From a checkpoint of a small transformer trained on Wikipedia.
Size: 8 layers, width 576, 6 heads of 96, MLP 1536 SwiGLU, vocabulary 16384, 96.2M parameters.
Architecture: rotary positions, untied embeddings, normalized queries and keys.
Training: 940M tokens, 7763 steps.
Each number is 500 + 25 x the weight over its row's rms, rounded and kept within 0 to 999. Layers, rows and columns count from 0. Numbers have three digits each. The size before them is the row's rms in percent of the matrix's.

# layer 3 MLP down (transposed), 1536x576, rms 0.0945, rows 1068-1131, columns 504-575
098:504481464488525508502497480505477493520489469512464525510461512515492511486483508430510509492551504447498491495512492518509519463487483497519495505463520502514504447508488501517503546469480502498504482464527499475534
107:450473514448481489518536502504474487533506513483457517457534524505473544463490506478501526479490538506479512486517485459523500527520526535464515478461507502472481495506527480509476503489512493559491479475514518518511
093:492516459517512468537480509487512503509492509493501514520481460492529535451497505474510465499504500546532492557462480504507494526552509516522541511474495469498516521509487511462473504542508545517495513482532534482506
093:540496515512474481522472508479477497514536462507539462491491499534485479474470512509574575495503492490476471486508490497533508537497499543494487487525460511512527492514524478482490471499498506530467542514523532491509
099:461498491496471479482514472459506488542562508545498515494495507462516501526541469478547521497491476517485502538511538532460511568551501453498485521476459492500511495461524452498507495522482514490473481492462518513500
096:490463557484487512532521515505499466541505542497527530501476494516520539503508516477486521499518501473500522500510482479495503469475488502489476502505503470479536478518473491472513473439489518479541490453515525491534
094:531500494480456514506500519467459461452465530505461505465520490513498495508509533500472472503469463510513519529500494482490510465476507511481490520503471517450513476523476474465561478504495517528491516495503451473528
103:480454532475555502523509477518482460476503483462494530527527551494505488479482464514479475491481506525548466533486530502486525474485483497461520462486506452468473516530478470487544502411510511555503507458483510527535
102:550490528506507502483534520478485510470486487499495462498550490519526488535473461507473468466569500494506505519457531507512500482524513512508519479490533543514484526482488511557519479512465467521480480528514495498519
102:508494481499502461486477513545511497540515463494491478478497541521487523440512489538502509501539490524526472445494474485502477525502478500459454495517505528502524476546465494476503504470500512489455484481501492484513
099:478481501512555462436520515522524527546526490472482472466583480513539459512486482534499520488493472521505517497494527469522505526510469526498526505523485493504529507530476483466523513457486515495545443489490490515512
098:480516538522458589525533491447454508499483500481533466497528513507537529522499434524449494524480521552525508493511504517504533484546462492484507504478527513461499506497471465508538466489540508506498496528484535491500
096:518525508508477515481488499496501500521495458485473501508495499434474528500498542492554528516470510516536533554483463514465535463526493460511491523514502486447438460488501490499462503488489501494514509489482480442494
099:464539507487500503483473502477517474480475480477501481477497483465520445521487511528519528523519473507473521517544546492453518432472513497513492524506482468473533487465472511497511518466513500487534499531483492500493
102:526534542452475501482484485458471479528492480504512482482509510514522498519545488500481529495529527529515525485493503527501507483509557521494530506517471548511496453492494510516459492520493464508475523507514490479541
115:536507501446523471472514534486522474494441520477564526483486515512566524521465531486511528495490535471499501508467485518511545485503537469501499505500496540510531455508496459473556488494492473497508520509469499516486
093:490500495517465462497476448500498464509508505495478515492551519540497499547519490537471494475458462458489502498482481495484504495490489465509512492474523542536524480526476492497467469548551488465543491525502490483491
100:467492463512500509466508532478427525497480516528501554466528503495446559511461503507485500521544516491485505503481468486479493522501501535481499513484462505491574477487485508456497513469456500535511484451508460498505
101:529511509487512474526498473494501467516508468495499529528478470527512500500488495503515454525548496510498508499516487484510537526449509518432487513506502464484503474447531487516486556481507549445496506487553495484508
107:496475462493467501525519534454553531469519517511548490548498511505511484472520478476461512516518495467494466483479469522521508493528474480493516442509443467517494517484487525508500509504474504442538498461492525464484
096:502484498519496526451516496463520492479536482485478499515459509437489522500538462525497483540511477498477514482466521497523468525457496496496500510445478484466543501506532538504507510505510510500480491540506534513513
088:509532496504493519505490493504503528468500497476504514472542501529462501520460487490504528520540475537518499499493531505519525468498506449510489517549514466449479479486509541516482547497512530474484531522501503483501
094:524493523493519493495519535536502471523490474479557524541508461514461526562523490510515494462455491474508466482482495529487530498508529474520453465566467469463527481516490479531516496443543474535476479515491480526484
099:489499461491490497493508557516480508469482517481539497540523534500513502519496458500525509506500538508509529520448468486452497470473475486529522486497539511488483501479499483449482534511523477470548496467490477514506
095:519493526538492479518490517501476487521544511464476510490482494538465482545474552510534521513484530520477509467481509502495492520485474523486520480550489435549513482549522464520473496436509489496566534508495545536475
096:459501498510524500521463492502522533497446474476526504512520512497491486527482508516544491523540494497526496503488556483542508502493445491535473468521480475536523513482471498533480533479506488510498519523441465502472
103:514511497535529525507479506506536527501468483498486498472523511511535440505486505478470510507538483489475517457469482483478519498506483524476464525461526531520470519493470512550486466475471477510541463498518498460465
097:481478484461526465493508468489511498507511475546521490454552506513517536539525544495501496479488476486516480468502487522463491530538480554506494537489488494454470456504481498505491508558481531489450510501473508470550
102:458515503513487529495463550516479506519499512527543512527479486475512486516471516518540498540514500553491506487507530562514482492487472500467481487499546499500521477529507465485511466503486458505511526488549507541477
100:539491530507468546497457464522475500452483507524505499501506547491516470512506512535493497542499466532534470475506466489491521475531491483443510513489504527492568483513478507471535520571488508504499507511522492529498
097:479488445472504487506528541501519471559523483513477511498459504544489544522485551520494500469543496506477508475485511501519513544536504521483501485517481485485482508527538491492495569511473498547503473486501495492548
103:482508494481502477487486482463476525489548523496485483452512546524496499505469494523496503548465510492508527515500528536474504500524532482533489490493525539481498525485511513504453482478476449531529535496497536475530
097:485440490538512540500471497487471503443510490508475497520491556545491491503521507469515503513484489461533490498503508493542513529549465513501516503543512459508442505554499507511516542483499465469548500509510485470481
101:536520503505532511500522558484502535512502474456494495519456498521463523525477539543490514537494488497479509463475513543484506494502542494519463501506508534505472548510469558501550507512499545503517477500484512506512
098:486503485513489531505519496550485465482509490488512501537429485471519492511526473521454475475494437490493483510475499469490486497476471504530489487532517490479483509478493476514475484492492460506464542489473547444528
100:505531516482518500524494483485535497512480498513484517497483467543502484502505514508428494481524505523499429509497475510507492508515506501499505450519505464465520473489521509474504540477526514474494479531469483517505
098:514529472540535520520525484530439527505486514501485448515469477498463504490522458468442519469460489507465539486444521500531490497516497490492518528515537542497490496467519487487507515478511480489505492504538499519550
101:506493505543519466494483593514502501477502508459502501538479528480490489489492511511544505514499486543462494524470482544482529516473465482499480512489485460496498507527493532521500483484493476534486511467508529530496
101:477503539522491565471527502497547483565524512478527496488491547508501467488514515449519464505492500523491522523514498511462438485538497468510452485510513508523500471503519504550513489446492506529528521530484501476480
101:472474476541517493560510529518491524496520491508457495482490494518461525483520503474481477517508509522478484505529497490497478545515512489558477498535479511500451490480485502459450494475487494496546488492524458513537
096:491486480498508500517535553503501473502540465518479514511538510488524489487481491469545449479523550494502511508502488506519476489513517517493537483505485510488515508543508491502508522468504526488464472501534464451509
098:512482512503471494533479546537531567545493494505544531504514513476480446512498527514462511498485521568534485532482502501544511541500507486494526510468488524513509487504509506535466523488501537493495474451486495547454
094:492503523508511507518493508526486475510491469532506502488479520509502522533512537469511503519510512492521510475513526500479512484528527519521483479507510472488503526488454482535505512487504501494520508532560541478481
100:436497557460483495455505501487491524515510502506504516501497481539459514447497508511494521541468528489524531513535465474514530500535497462525511437493473531473454504523528492531544503495531537502486471448522471454512
101:515483491491506470509519512526497481482529497513514487499523515535485489531440496547525501535496523466504500492553487507534504498484498493482490483526500519497505492478479492543533480471495467508514507552471490501476
113:474493519486526534468516492501487496520474531513502498465531509501511534491494503468473440448476485498477553482532483510525506512504463478552502487506485505525508466474509508514519500512484513492521535508488477475532
097:474496498471489495489531473520467552486554495503487504498540513481492529506539480509474510522491508518505500519514512508540478494552472490462497471497484499521480509499524487520489481527471473509497571500451528528485
099:534466510492457522513446452476501457486511512505502521509484501499519502515492476523492470522490503464486497518499478492508506496518520533525475480508501491531507470498528478518563487483471497490517538520495527462541
097:515521504486492526505521499500502515540465518498484503463473502498461520518508503491506530496499555506493439521506538504513488428512511511493524512465528429496489517498517527471509497494525499494486481529514498508529
099:521498481505494518491472499476461556454554506503444445522522460499487492521524451531534494563493475529511475509561492491505462533529480502501489508518486498505481483484539515512424481497501483496483530481494526481497
101:454529566482552471532495489517556519471485494505475519500458459467524521513489475497531495504518530512499481524516517457460465547514466529497502479480513481525511529491525443496516501485495504490528479478531506529495
105:470509530467490478462514473519552515424468479494484476501485515478518477506524508491542521459464517508513506506495465466491536546524490470542510504542523458527504489488511485458498483482485470475516515492486502510494
097:553521491531531510480538520464489493496501527470469530533520466548497470496489516488529518434443490504504514505517497481472481518492496527459476506529537488521500509496500478451498502501532497493481496485451481506497
101:468505484459484460521472530526507512475511487474496492477486542497494517496470510494490511500552494488502526498481491507493492478457545485472542530488539464474471529485504502528495458481493493467500455540505514521473
100:487542523457551549490522506517491477519475524507516526495503476470478484483472511463464502499499459539465506477491517501484497494526512496472476532560477501495475494492528473493499513485535515515519504517478514540507
102:465532471489543515515495471488504474509532499481564499456463444449465445509545521513506513501488447545454472531491496511466506508506528476523465473509485490506479529495473466472535531508476540522469459499502494481534
108:536490531511503515475458493490503487523542552523492487486496482511460521469508496467512477518493483498553481475485485488511520537522484472470475497512513480483483484519507473481495483416547516508495529525488491536448
097:479478506515525530511507499507510548490503489491471470514490469480498471517542483521474538475462449486510511520474507506520490536498468521520493506485522517473478495497451464530508475528491494472533519524519473512514
098:508502496528471498530493559523466493504560497515516532506495478501509534494492489514527513531497499508502506489499503522486532518528517506485506506473508489483485507520461481520491487512458474501469517485507498497492
103:470507449459543513504479522505472499497513479467446497512516466516501485520481518491508497518515490439508496497470521560536525503497468492511480506480474484514477524514473505490480532473481530489469470491457509506516
108:460505449493502485483485496522484494488459494542519506523471497504497481512466526467557493483532488519505511493515545538482480466462498473482548492533485494532480450440529512534511498502447496534487462539523511517476
099:479481502520495461491469501494522566513487477509459504480519479445525469488432494504525494523524466513465479527516476494540473519500484520491474484539487468499506451487474499509434475484478480476467505486487468523481
101:458500503527499519500497514499485508523456465515524485528490496504492534493471442496470495527536483486471496460549463510472494479514539528476481516499523492527444515502483476472501481448500509500460441544505502518510
105:500497493566498495501484505508514550481522511489544482482478544429495502479478459551471533525491513535488516501457508521509463526513502469460530429448486487501491476492513481486431475543491484521510514546527508550536
# layer 3 MLP gate, 1536x576, rms 0.151, rows 1069-1132, columns 504-575
113:480494541559502525525493508543466500516535480506492488515515504523516519513478519486446521504485476499506467515488513537509491499518466482492496518483464506484499494535472456508485517497507451503517498527498507526510
097:518482448478523481482510478508521482510437500532542520456523526491505508515448497522500528488482481464500507545460513530559497485486504454498513537498523497498510518531516504504444487467451488496460526482507477493522
095:497518468503479528511500533468514529526522490503489490526509475456482531510526487507491555514439493509498466540483460457505508499521556498507511511454541518505468513437499512468529513517485541482545497516489495489541
099:513555532507543453535513558524475487528496500453488505511522540504539514556473546536507510460511479500490468493485499475481507500513477496525516490553530495543496510492507521488521510491541492534496478515544489523488
095:532474504496503450486505519522488428459517504443505499499478482539492518470492491491477481505489505468468486538508505491467516462489492474512468465489538506511508487491488505520546534499515500461541507485517507479519
103:480464499493453479504505494488518457472489494494491517505500547530546475564529493495447504565500480499539502503515546501439439513489513501481496475520514480495514499513497562504455513466480503538494493482538507531532
101:474508531528463494482470493492446498494532549479483478521529495543525484527488488525526501495507489474522508492465533460503528480531536502487525490468483491460544531490548520494525487471481504489524508527515512478471
102:463499484516500520522490526506511510502486504466537537507526494485510501502493472508499524483489468540465505513485512525503522486477485493526508526498535426532485521488476490528499497553522503495504511493512501532512
098:465510503435483445444490484517478462535532507497502475476514478539539519499515469496482495555536527529477497459468484482460482508471504489491472489501517497490511449548493512450474517523541495478491488496482501505467
104:504522511536488541507500508488492498556499507491529519549525538483480542536504492525488491476475519466520513527496493504473530485478556500500529470523500480517491477524479517504508484500491505486504464471528516515486
097:495527497499510477520501515547533487498483537479497492468515507493490455501491440487489467487493501515533521529497444445514518523477505502482428547494486452468464518572525534527533512489504468472527461509482504525515
100:470531529493482492489501506519532487455486490478481507464499451537510496514525512523512489484465486477466522422501544479475475545511520484519480468489507498505527481520542496486520512501533519502480490501511502484528
095:535523517478487503546519462456527489492494531510480534485447512536484510492503498516496506480498496490520502476507503507528515505474441491507470498486496493479501500512473516518479540497486461509525516486515479478480
100:467486533465508493479517478489519503447477474505482482506505508488514495542509504534467449578505462504484483470541481507488496462501515530484464499523510492480513495532494552522493472458466511514525521541497552476502
105:529461486510523503513521532477498461502557522469479513503515506477450498504503496494479487490503465456487515541504518534481542444500524466503479516486484467524467524517488555547530516496505517487485451471483508470571
097:485509513486491536518450496513497475569515529445504514493503517476474545472476526502520498446500465539499523504454521486496466504503535466464530505528520498554484514530458473527499503494509476490494503506504510503540
102:493509440496492513504521497524473501512492542574500517510524482518486483509530513468488487548523510500510508497524459516475519493489465501508514506494423500486496515494444519497441488485468505492492501474522493512495
099:487456464505494492484507515555500555492484509500514532473484514512499498555492457483553474486511507496523472495492523480529500544502496490480486451541544504529522521502504472486485546511505533476506490521516496465551
112:510477516545498533446491538482547489484494553469511450522506506485490537534514485510519462554544514527463470492488529478491501533514502490502504503562490446515513520491482534490486568506522516515565514444507510474522
098:519536464460538494493500493482518473512526545493519512471518492537476476511486473475524528508540550471527500517493525500505533486510503519498530447533540486521546477505450486489476535473519477526515542531501473486487
077:505520483500476488528496496522512544507526506549473498481561528492468508535488500520509521559468533505518529518512542514499530532475511459498488513469514500518496512475524497497472523528511504542494470521502498481518
099:495532502563461488503487539529506521561496494460484476475529516490508545481479491495526537526521502528504490501468465506485481414497474540512569479495479517520525516505551470517453440479510479534546507553522466503446
106:493506505543466532525553483490510516492504485461513485496511558474510480505479496530495514515497491497493517474469482499520518491488492505476455495485497524486490492537482521467545541484528515482511495544517466494502
099:510505491518445482498501529469471557521520480510499526517459501494546500515510500500491496505509443512510454502481463564506476439523485454496529515523520523492547497479511526502522471495513517515470485509498503510490
103:499509457509474468447503491520479550507513501485480533550490536485488495546496478508529498500494491507476498518491483535471529481593527485532552570508457498510499538507492496528481494467524496496501495437516469516536
101:482499536461511564503484488489466531505486509444508502500515510512507523521463523461472484534501482445503508509493515407444464506532510527506512482505500498512533535453515531494475462502499506474481438486522493486448
099:520516477506501466511483482488501449480484531473458504494496490526494509493531542498482491539504469489506464516522521503539506537462498523483489480518514488471448500514505467451452509496519483510500492485466495497461
100:528533495539484493503510491546484502477517471518496534485485512542522530532496429493495545541468529470486526465490493516502469488501492441505474544487507521480497476532498502493522495491517513520486493519498501462494
098:504519493498483507535482499513492490500533493498457476523472497467525502486507512495498497506535505490580480492483534485495495515487509565544472455550491477550483487510499447503505478486552533492497468500472478490503
097:500527512533489493464493532500497497508480514511460506508525466495471546500472510517479520479489476497525510481483468530501499502489468487541491495524501440517505513500529497499467508488534537499451491505501520519522
102:526514507545516519539507505433503480525506490516483542509483530506484481505489516465520499487480540484503520496508525537508478443484427535496468490481472459540455444472484499504551512527532492534505538490541478471522
099:475489514495509525510487522484527491517434553501475518498463503483511517551524482485551506484437503453584514530468467499497537554481508470496528506532515511480498445499471505488518515523521483444491543471510539472459
104:514501521503492522477540497451519482488500485513541462546461542517511506509504479476520500500490500481523496468475485513507509505509533464486495459524505489434471517484496488517498437527539540502516514512486532504488
097:490526467483475497509508543482514545519539471471501514511531511473490502510545471509477469444460455469499466515498516499537518503498509459535471521481522505500455528522506525464503468493492464503520497523503499535457
101:479505514511481510486470489505484493528470500442482540504520507501457486468482511504506497539574493468503519475453531492470488531495513491498523487513488496508479468530493521523543464502547486525455492544488466484528
101:553508540500482493502510494512555522504503496520484504525492523515513500496470521493542530507504496484472480520554502499482489486490499548499480506481477492534531508532493494511505491514481483517490506499513504475520
100:513478479506501466487490477533487517483495473517537456493492445474522484520499498490473550530453496473468491497479516543478486532511542518448508476466485459509494479516474510476487472526533513503516516506483502520461
100:499538516456523490501503520470462491516495478502501520493486471491501507522463469529484520457486501500540521500487536502524501479446527491482541511519475463481487535555541510473508541502508504528546510549469499529462
097:500490495481515510518496487467483489492540483510510518514535487468467463528532509531505492519504483509454498502517520481508497535486500506457474500513501474485550508495502542479480435501517496483500457511535500519486
100:481539523478469513500511495521472499477507512443469488453481485567445481496527502544504477478503548478549501508490525521532495514470491512505487544528522482493491521543490508518471512511505517489511470484495485480493
097:496466550462472466517505525460508443497489502476532495498463501519492462484472505477503512452482510485471484504486555489488529511536514539489530525519493499485486484510493512446519529506510531514520468502498513460511
102:493519470542461507498478482445481531499485482507508519539507475497486516477520522509476471537497511493512467482493534473493502524514485540529530500487477517472526520482523539500452508496480525470482465535506495518526
095:498494495508480528497512495456479514476451489468513537546501503547481501539487507461469521508510478479495477497512540460522499519502497479492498505520471516506491518469532482520508490524523526490503516526497470533479
103:478502491515464452484488459492499498461466475539473487502468540500492517521479528512491486505479487473496493505481496441494450482487476560523513502510457554481518559502468500498530497486506523480509573501508524487478
110:494508463529507518527482505455514538511462501519480516522489481471499505483484524488509491535473498509481478506514484492496521459470525528497483502474515496516480462518459509497494474491523470460510560450493514517471
097:570492541506533460496532488521495503517494497502555510410504481467490465500484506528516528486487515500503479487481489525528553509514495482516499493505512502531530500487480493494503477496497498543521547478497480468525
100:510475491506474483520461484488488484514504507502495529501544484497504513507488511522522469519485516506466494486519529481452462482500495533492486532486517503485500507513512509483511485512529494511545500486499514498504
097:467503471485491523471523499519486487493519431516494530485524469466475460489471509456513499494523443483536496488476514516510467544467493494493481507480526507491495500480493483506478498470457514479491527521459465450497
104:516442494511517505489525507460478473476513469510533524499473556536505518526493486475494480505473495469509493535507499505454506485497580440493493482532490496520480476489476500499554516506520479502493499493522478536521
098:514520488483513534490458457506486490515489554509507537460529499515459504500469550467494525504518528525483486461465484467528515505487506498475460480465490499496487495521549459498533528490455471460490514474503555530514
102:498494465469509467474503447510502514475486485454496508490462468482502499480532511542482524518480460482496487478500501507517531484462494478515482498470483482520475510441498517503473485487507523455480465511506476501500
101:504520491486471464472516482509510482482439521460476530502496500519490540505497476487513552497492474512471514500484484510516541511472479538465515455519486506522484476509556476470532497483497485473498513539532513481502
100:486481509517464529513535497456451531491496520494477550511520485472458464488529538531491445548535551505443504492465513508504485502487495526469466439531522456452473509492472474487505498507525449496492490497563494446476
101:521494520492540482503544463460527467465502457470546515439491498574490514524526466440505511484471493514487480496485470495497478526510539498540495536498475484528515509467556495523525514468516507495498481512527509488478
098:493467485514461497473450531462450448520516510500495525524492503502476470445480460492494478482452488527508500519549499498506518466510495548491526528489526480498489496514523484552480479511484499500492507498501566470486
107:466494469486460492518458488495529504562474502509525522471555478470511511437549488464509486485474504494501521513483465480532493473464537532457455523483520541464518509508486501519488505485477477523488507529547557485498
094:506544521499513488456452495472511535508471495498500529536522520466508439521477446480508520521476475496466520457529565503459476513492493503506496478515479502538494513543500530491473455474498491466531494523508503532483
101:506528501510506526473501464528518503490545480495526478523508510478472467534477515537513536531484514458474511520510491523485470500468512512509496498518515513477526535481502552500468516481530478506508479499458541524549
102:479495519515527507471521491471477523515512524458471509530492472478504497486530514478481487511482495510523478516493490475487472483489499509515534501458516549549515500465487492534514535512482486521477466475523539563504
106:482537506536518475494470440519508499561535501502544506476540510471525537507514531536495551492500542464491491547537485482516533485505500496547499507497478509493540486528461447475478500516489487489526477477492463507488
103:503470524496493552433456513500470527512495518464504521482500479499504508531501492489519504504452503514482495519530498458483496523523523514481533528481518505488485542479484510495513495475511507503525474514467484469472
100:531502503496519530475509534482500520481497518469491478480487484541462493513507507458449504494496481475535550508473548500503518505492471478522483495455531493500513501481547517485485509533522512554471480516507551485488
106:579498520482491510554455510452460515446516489453503514518501507495529510493507497522520542473489505484488507498504521475512486542491479530524519542488474494527476517484520542518452484450456515471500510532503481448473
092:514467499499532498492487480536481511492495509465474473494498477467463523510507525560501524531478508485476493550474478504519498534464512461496465512491527500512547541504512560499478508480460514545531533490458523451506
# layer 3 MLP up, 1536x576, rms 0.161, rows 1069-1132, columns 504-575
115:487503482487513499500495501491502495509480468469506507513460484490498494484517511524542483484532493500491521500470496511482489485490486451476525541494488477508484484503490523502503541526536522527490533518500566507505
094:461486469501468440500496517508488521498533521546493521508466515475480531535472496474463494496522509515489508507500523512530503520554475443535534506514484498491489476455523490503453459549532514454492501506506469488515
093:489496534495513499496558518493489491531515507503459478476493516481497501483548495522521443485540517475503506492475496549467497504503498466505500537485509454510479504464444498493467529510530469508492488485528471509503
101:517529489519491496515491542493455470485503464495495491529548474504475507500544516508512525467524508461512515533508512528499552509487541460523533487487513509575512459497524482505529467455470481486500485513482525526481
093:513476470487508489452512501497544462491488495495523488493507456471476479534484487494546537492493525510474473472463508570486519519511533516484517515465511463513482473530507500528518504527484487486520511479473485541490
100:524487480517498519506521490503539465505515482468480484515499507456517498507450465513470551487501485536489469474487456502530537446473486553480551469474496536473513503496489457504453489585516545499488493512537508508547
104:514482519538504497478530488474465445552477520541513508528522523516501531453511490497512496462519529438471543493496462458512508466520475466426509502501503496454498494487488496510513537499523492515491527494476495540517
104:541491509462464504486505522495478522486519527483513456482443482515537493477527507503500469476541544500471481484476472456506515505492529494512476516494497527520517518489509488513493494468514510532467480502501509498505
104:503496507480463478450495511471512514507520475512517489505497527513465453491535501496489511442468506501474509487498505483457530554502481517504517466501487492470494539507466488489494506499521494546496521465523494482532
097:436496509480502474489507492530424527517501510496442466504478461480523490496462528459538507482501518529494488480517486498567502521520487493547485501462495471498529495461433519482521518536543481473499496501510480504474
099:492535519456505551486506491496499500495504544483506482499514502485503435521545532485527477527466500498477509532462482498477552489512530473514493522531452523503494496472516482502497440552509485530498482570465493508516
095:515512495523548560507509479495497496473510482483504456551460470496489512511450465503493464541468526514482493505500471504484502517501491480507516513476513485492494481497494471519487472552537476455501533493513569500542
098:514507502492486523542527515524481532499476496541471540533494444509511532474459483507502473502521497487497477500532511504481510521460472483480488483493481526523512459473539528494479488513505477515501481494503497517433
101:514540508505509454558526498504481510518500473473543487474541528459482528477480487519521440500507475529489561497511499521543483504499528523466534504503451494509483483462504509488517555542561482515482512527495483451500
115:538480533533535513539511512539521443464520540481530493499541509520525503501533487491518438530514497468507497490520496528473570487516516498487459511488518476538513496468490499490501503495536523526509528470495503465534
094:503491496467532485521504507513481489458489469495528465486501513487497523527486470460522507514527506539470515461501467484522455505531490522491522511486471469470489538507531499475511506488462517504450512498538515506533
096:474460505482532495498514491491490466492499509480519495479491483458487517485496499475488457510477500487473496474489527495484478438468513526483476501549544484484525548472483518485516497470486515486509458502505516494490
101:458485472504483481519517519477511474519493512514533522551462501457472476504552512482465513490505486492476508498534509512477468521487489567482493507509492528520517503476488548496472470469512478456544508512471515500508
104:529445505466539496468467543524502479509518492511516448469486470465537490551498499485490444477481508480473520487487475514485499440540504562532483544500479513477464518505481528505498528486510493518490469484520483483520
100:492521516475495502534522484513520502489476492519482481484500485493473493486493488514465522456492485512529519522488481493516556460483513530531511486518453498510485449497469484521478513470444497491479509499470557478555
081:493481491495478479478485499492510490531513532511507462516460510470526520486510565507471518477494482489481490465530501510512492538463455556507525489444506537516471489506470491522523454512511511530484487501515510497458
095:498437487525477470501510533465497461507483458495541550491498549486549514470487487534539515550530527513515509523524555541493523491474474483479507507472495456494509511515504529495469500519523488536520519496488513514490
102:535521456461485485586497502537460508524492482496482480492530523564477504519493475536530495517517497484494486504501453500463442517510478516478532481502527479482493512550525473485473520523468523466520474520489503496476
094:487472556507512542547507500489544463506466477518497476509496458502448504503452496473483478516511529480509533483521532450542515513447510529480470502505497497489491475515493537495514527469446519467481491527518507543480
099:497489530490494510500492498530478451466501484482470512507525501499475503477516455493492507509496513523509506480478536520549487485488515498526524495495532510517467489521512538481527472541511503486472500519468510500500
103:512527516502512474442535477507493525492523486497473521493487526519521458491505494492483532537545534505517472485538504499495557519533477509444524507487495492467531506521507520512526431503486512484535484500479493473526
095:538505480511500465502500481471501451489476485504512488509474507497499542486515498504493473463480505479503497534533480472474499524483503502524519494515504517482506515514537494499507534530506525476512547522477507498491
101:470460438477512474508473490503485522458529434478512499486510546495510497531513494525502520508515506471506495489484520473501516512482491507525508523460523531549498486539504495496482508502483468492503496548508485510547
100:493517483464529492488486476486509507505499505491524529475484498486489499503459496501546498454509508520463537520485487518510525480499486532495547531489508495516477500550512521539477478520478546449510518532487520523517
095:531491503501445483523497463482521514477532528526485497558539482512461509482528473527515470459478514495523501477532557502467473503492512452504503507504497476526530483497469510481520538516464528461515465468510514511448
101:532501517495519482507513524547526446503508534525472463483479479545497545476508492512473508526474519523484505509514486509524516530474486433475519463488516477527499513478458490497520577512488495513474425472447539491503
097:553510521504462440488538472512446485505523529520502498504516426498520492483488524510513486497505479530504534493475527482483508506521477504522507459489466506485510529503504503511515470469453496539516555519491523522550
103:535485552469511492434536497542483507494498489522492486501483540515517488507527484489484510578510526486525495477486519531544525525573521481571447494482500483475502523478519530505501499458496507505513480538540455503492
100:467518525521530504492498533499490492542512547523486473512499492500516535484499492489483505505477509505490520526504510488449498538509523488529480539523525508514542512479478511487517498519472562504494522506514495523483
101:510492526528522482511470504530562541435442466488480485512498528545496522506535446534492517495506471498503484496468506513493494491522488516471491442474522442492503523463525502519474470507519472514498508474531519497487
100:475477508478486468542537514492489462526473464477520506501485457487492490484505514522486492506511473502514517495468522508472519503483475508527491459531521477498472498482494472505468492476475534504536527481495494502505
101:509471522532481526465506478467525546522492479481520503484531490492488502486536474510477455503525512501460515442533488496478489525496492519511500525506517529499469509511492505510522538510476447485541535506532520517515
099:495498528518539511505481521524514478495517502476487547492508533491521475483499512503479506484538490489477518496525440501486500474507489486497502553482480515474544502492489489495488537491490516499520461504475482465488
095:498463502519503479464513509509497501513499458500513505504506486472468508534449491543516537526528480498489532494526494509491461498504516480478506483503479490486489510476453496513576485491478505510487534489459528488490
102:483487490553471501524476508487518544514564483511539524511522444497477501491463506490511476525514498499515522519467513507547473470521503528455507458482476512506526476501518500536496473464515494500449539492508472441494
102:537460535444478479436539518452486497505491515514523537491510512474514495534533519559449493488483525525488473511533510525515538500508477475454481517499480567538478469521514544467465507506515523512495471454496525515469
099:475493502481507513509478553508520512479535517519511446525463551528535508455466517531521478471458533480457531501456550469524479481499505486537441487530493501512494522454493455475505499507491475524501473466482529512457
097:499504537567525524484529475510514553518459501509506512492478493526500481524514480504532561491525475494505532522560504479529473502493519499465535500508471501507497513519465509473552469501502526541508521502489469513527
098:541521480500512500490497480512533494507539489545540520519469475528483506499480516511506472503530480492498493485552485511480479514532507524475497514510495518507505512488486500460496491460479491523482530494466488493486
110:517474495480454500504472559485479465485492512512497485522496529473490470506482483525503456486527483496506471477501532463531462508520507490509512502534513521527487477480514503465559501477527505500490502535502498502503
096:531475557487489457450545481498458482489518547512495488495500461542467498518511489533529535537513522522488544483464537474525474504517505495471487504530534477462506473487443482503528520489444482499471487484487462477524
099:512475466489495536505470535515514500510514496498521490536467465556512515485497491522492501466497530507514534523490493511470523463473535505471496520530515518508510549519550507537518506490491509516458469498500492478475
093:485481475477501495491510489554493517506544446522488494494473479504475486517477473481481448498521481501532513502523526513479469513522475500490483468494517485516521514509439553522497517513515504520508518492477485491499
093:523571505503491466551503492535537490494469500522519504500483452504506528475497520513499500505536519529529526522485495480525510476506508497486517504440514517539508535529537494446500504456555522473497457497525494500504
094:521553493512493469465487494502560506515496537531497506456528451506495500501462508552514529550490543496497525510498528537497487521484462535520471488439505527520506487499533511517494507541500509510516505460473499478502
102:507541474456485499515511547500505480533504520447540487490515503483527511515480539504501502487482557503489501493547505514502562479495505480463542528461495484485461520493510509513481500499517475528531432480522497447506
098:485431516498530501515495514478440532481514493487489499472487519446537501524510524454515511518495536532471548482486483483484508475496472554448482531489493499494514498522481469478496527526488516485539494499471494499499
101:472526503500505557497510473444473533477477506444495495512463480475509524518531488497488531514509516508475469493479519489510521448506496490493484488444472475498540488478500515511527521486503459520522507469545510463493
099:506539511530515496469499519479497443491479479453507551462496511548507522553489516477479510512492528485485496531467506509503464495497501490512497528451489533511525484519515500498532504509530471492536485486476544513477
104:458493548487511507477518535498512475483484514497514485489526507492469469481548536532498509515459474487525472533480520588470486470547504503519506456548514466462485470484478512477488498491502517451492508501466516521475
106:519513468508491498464488522511467481523498499508502528519455541507518525501450467512477504497510444497536497466448496517478537525491461480498541491464494476509495465500515496486550526486500524481460495461479467519468
097:480467564482545502465512502509479499462474505521501507477509516470481522475499479500521475537497516535491502531531511504525485495530527538512514574472532503513498490491459546557471523567506507472477510498488469525506
102:473492522530527503537540523505502469496512534480482444464510543504491496557486449518508519512552483473442509487509485507457546522488497519516543510534502531489513532496491499463466486497520493543482518480517502516539
101:470518519501528493502482438517524483495455524498469511476485485530505482487502484508453479516495492494506473524497514465465472534515532510538516498512522510528491519456481519490513531534478567499494521482551515506536
109:485527508523496520470529540530485480481478489504459510509492514541490422495485503499509470567463497519479486527513533462512469499526498526463486523516487493529471442470545502497444498494474475481493510504506524478498
102:460523514481508502460492501530538559475484496535483504502486530519495490491504506556532491524491527491560512511526505494464526480554477495523500482497540469488489488516495497478509529451494493499486511451508473511478
099:458483485534497522484527528485499466536528488522503510508504493497542513500506500498519509519476528517479512476525511487467488488502493473521527496486502507488515482482508504528448519506488496527473512489522483481472
108:479508480425506543525500473524482529519537518497521488517498485491495528501516541518505483475512517526519480559465514496507522535491495469492510529486504486477501463522462497553486474510505488539505489519446505526442
095:451522516493484497517476475491464531522519481509543527457491511514520469519501529467525486494510495548525470498494471477499534479506501483465520488546513511451512455525492510502515481510519524475472500486468493508490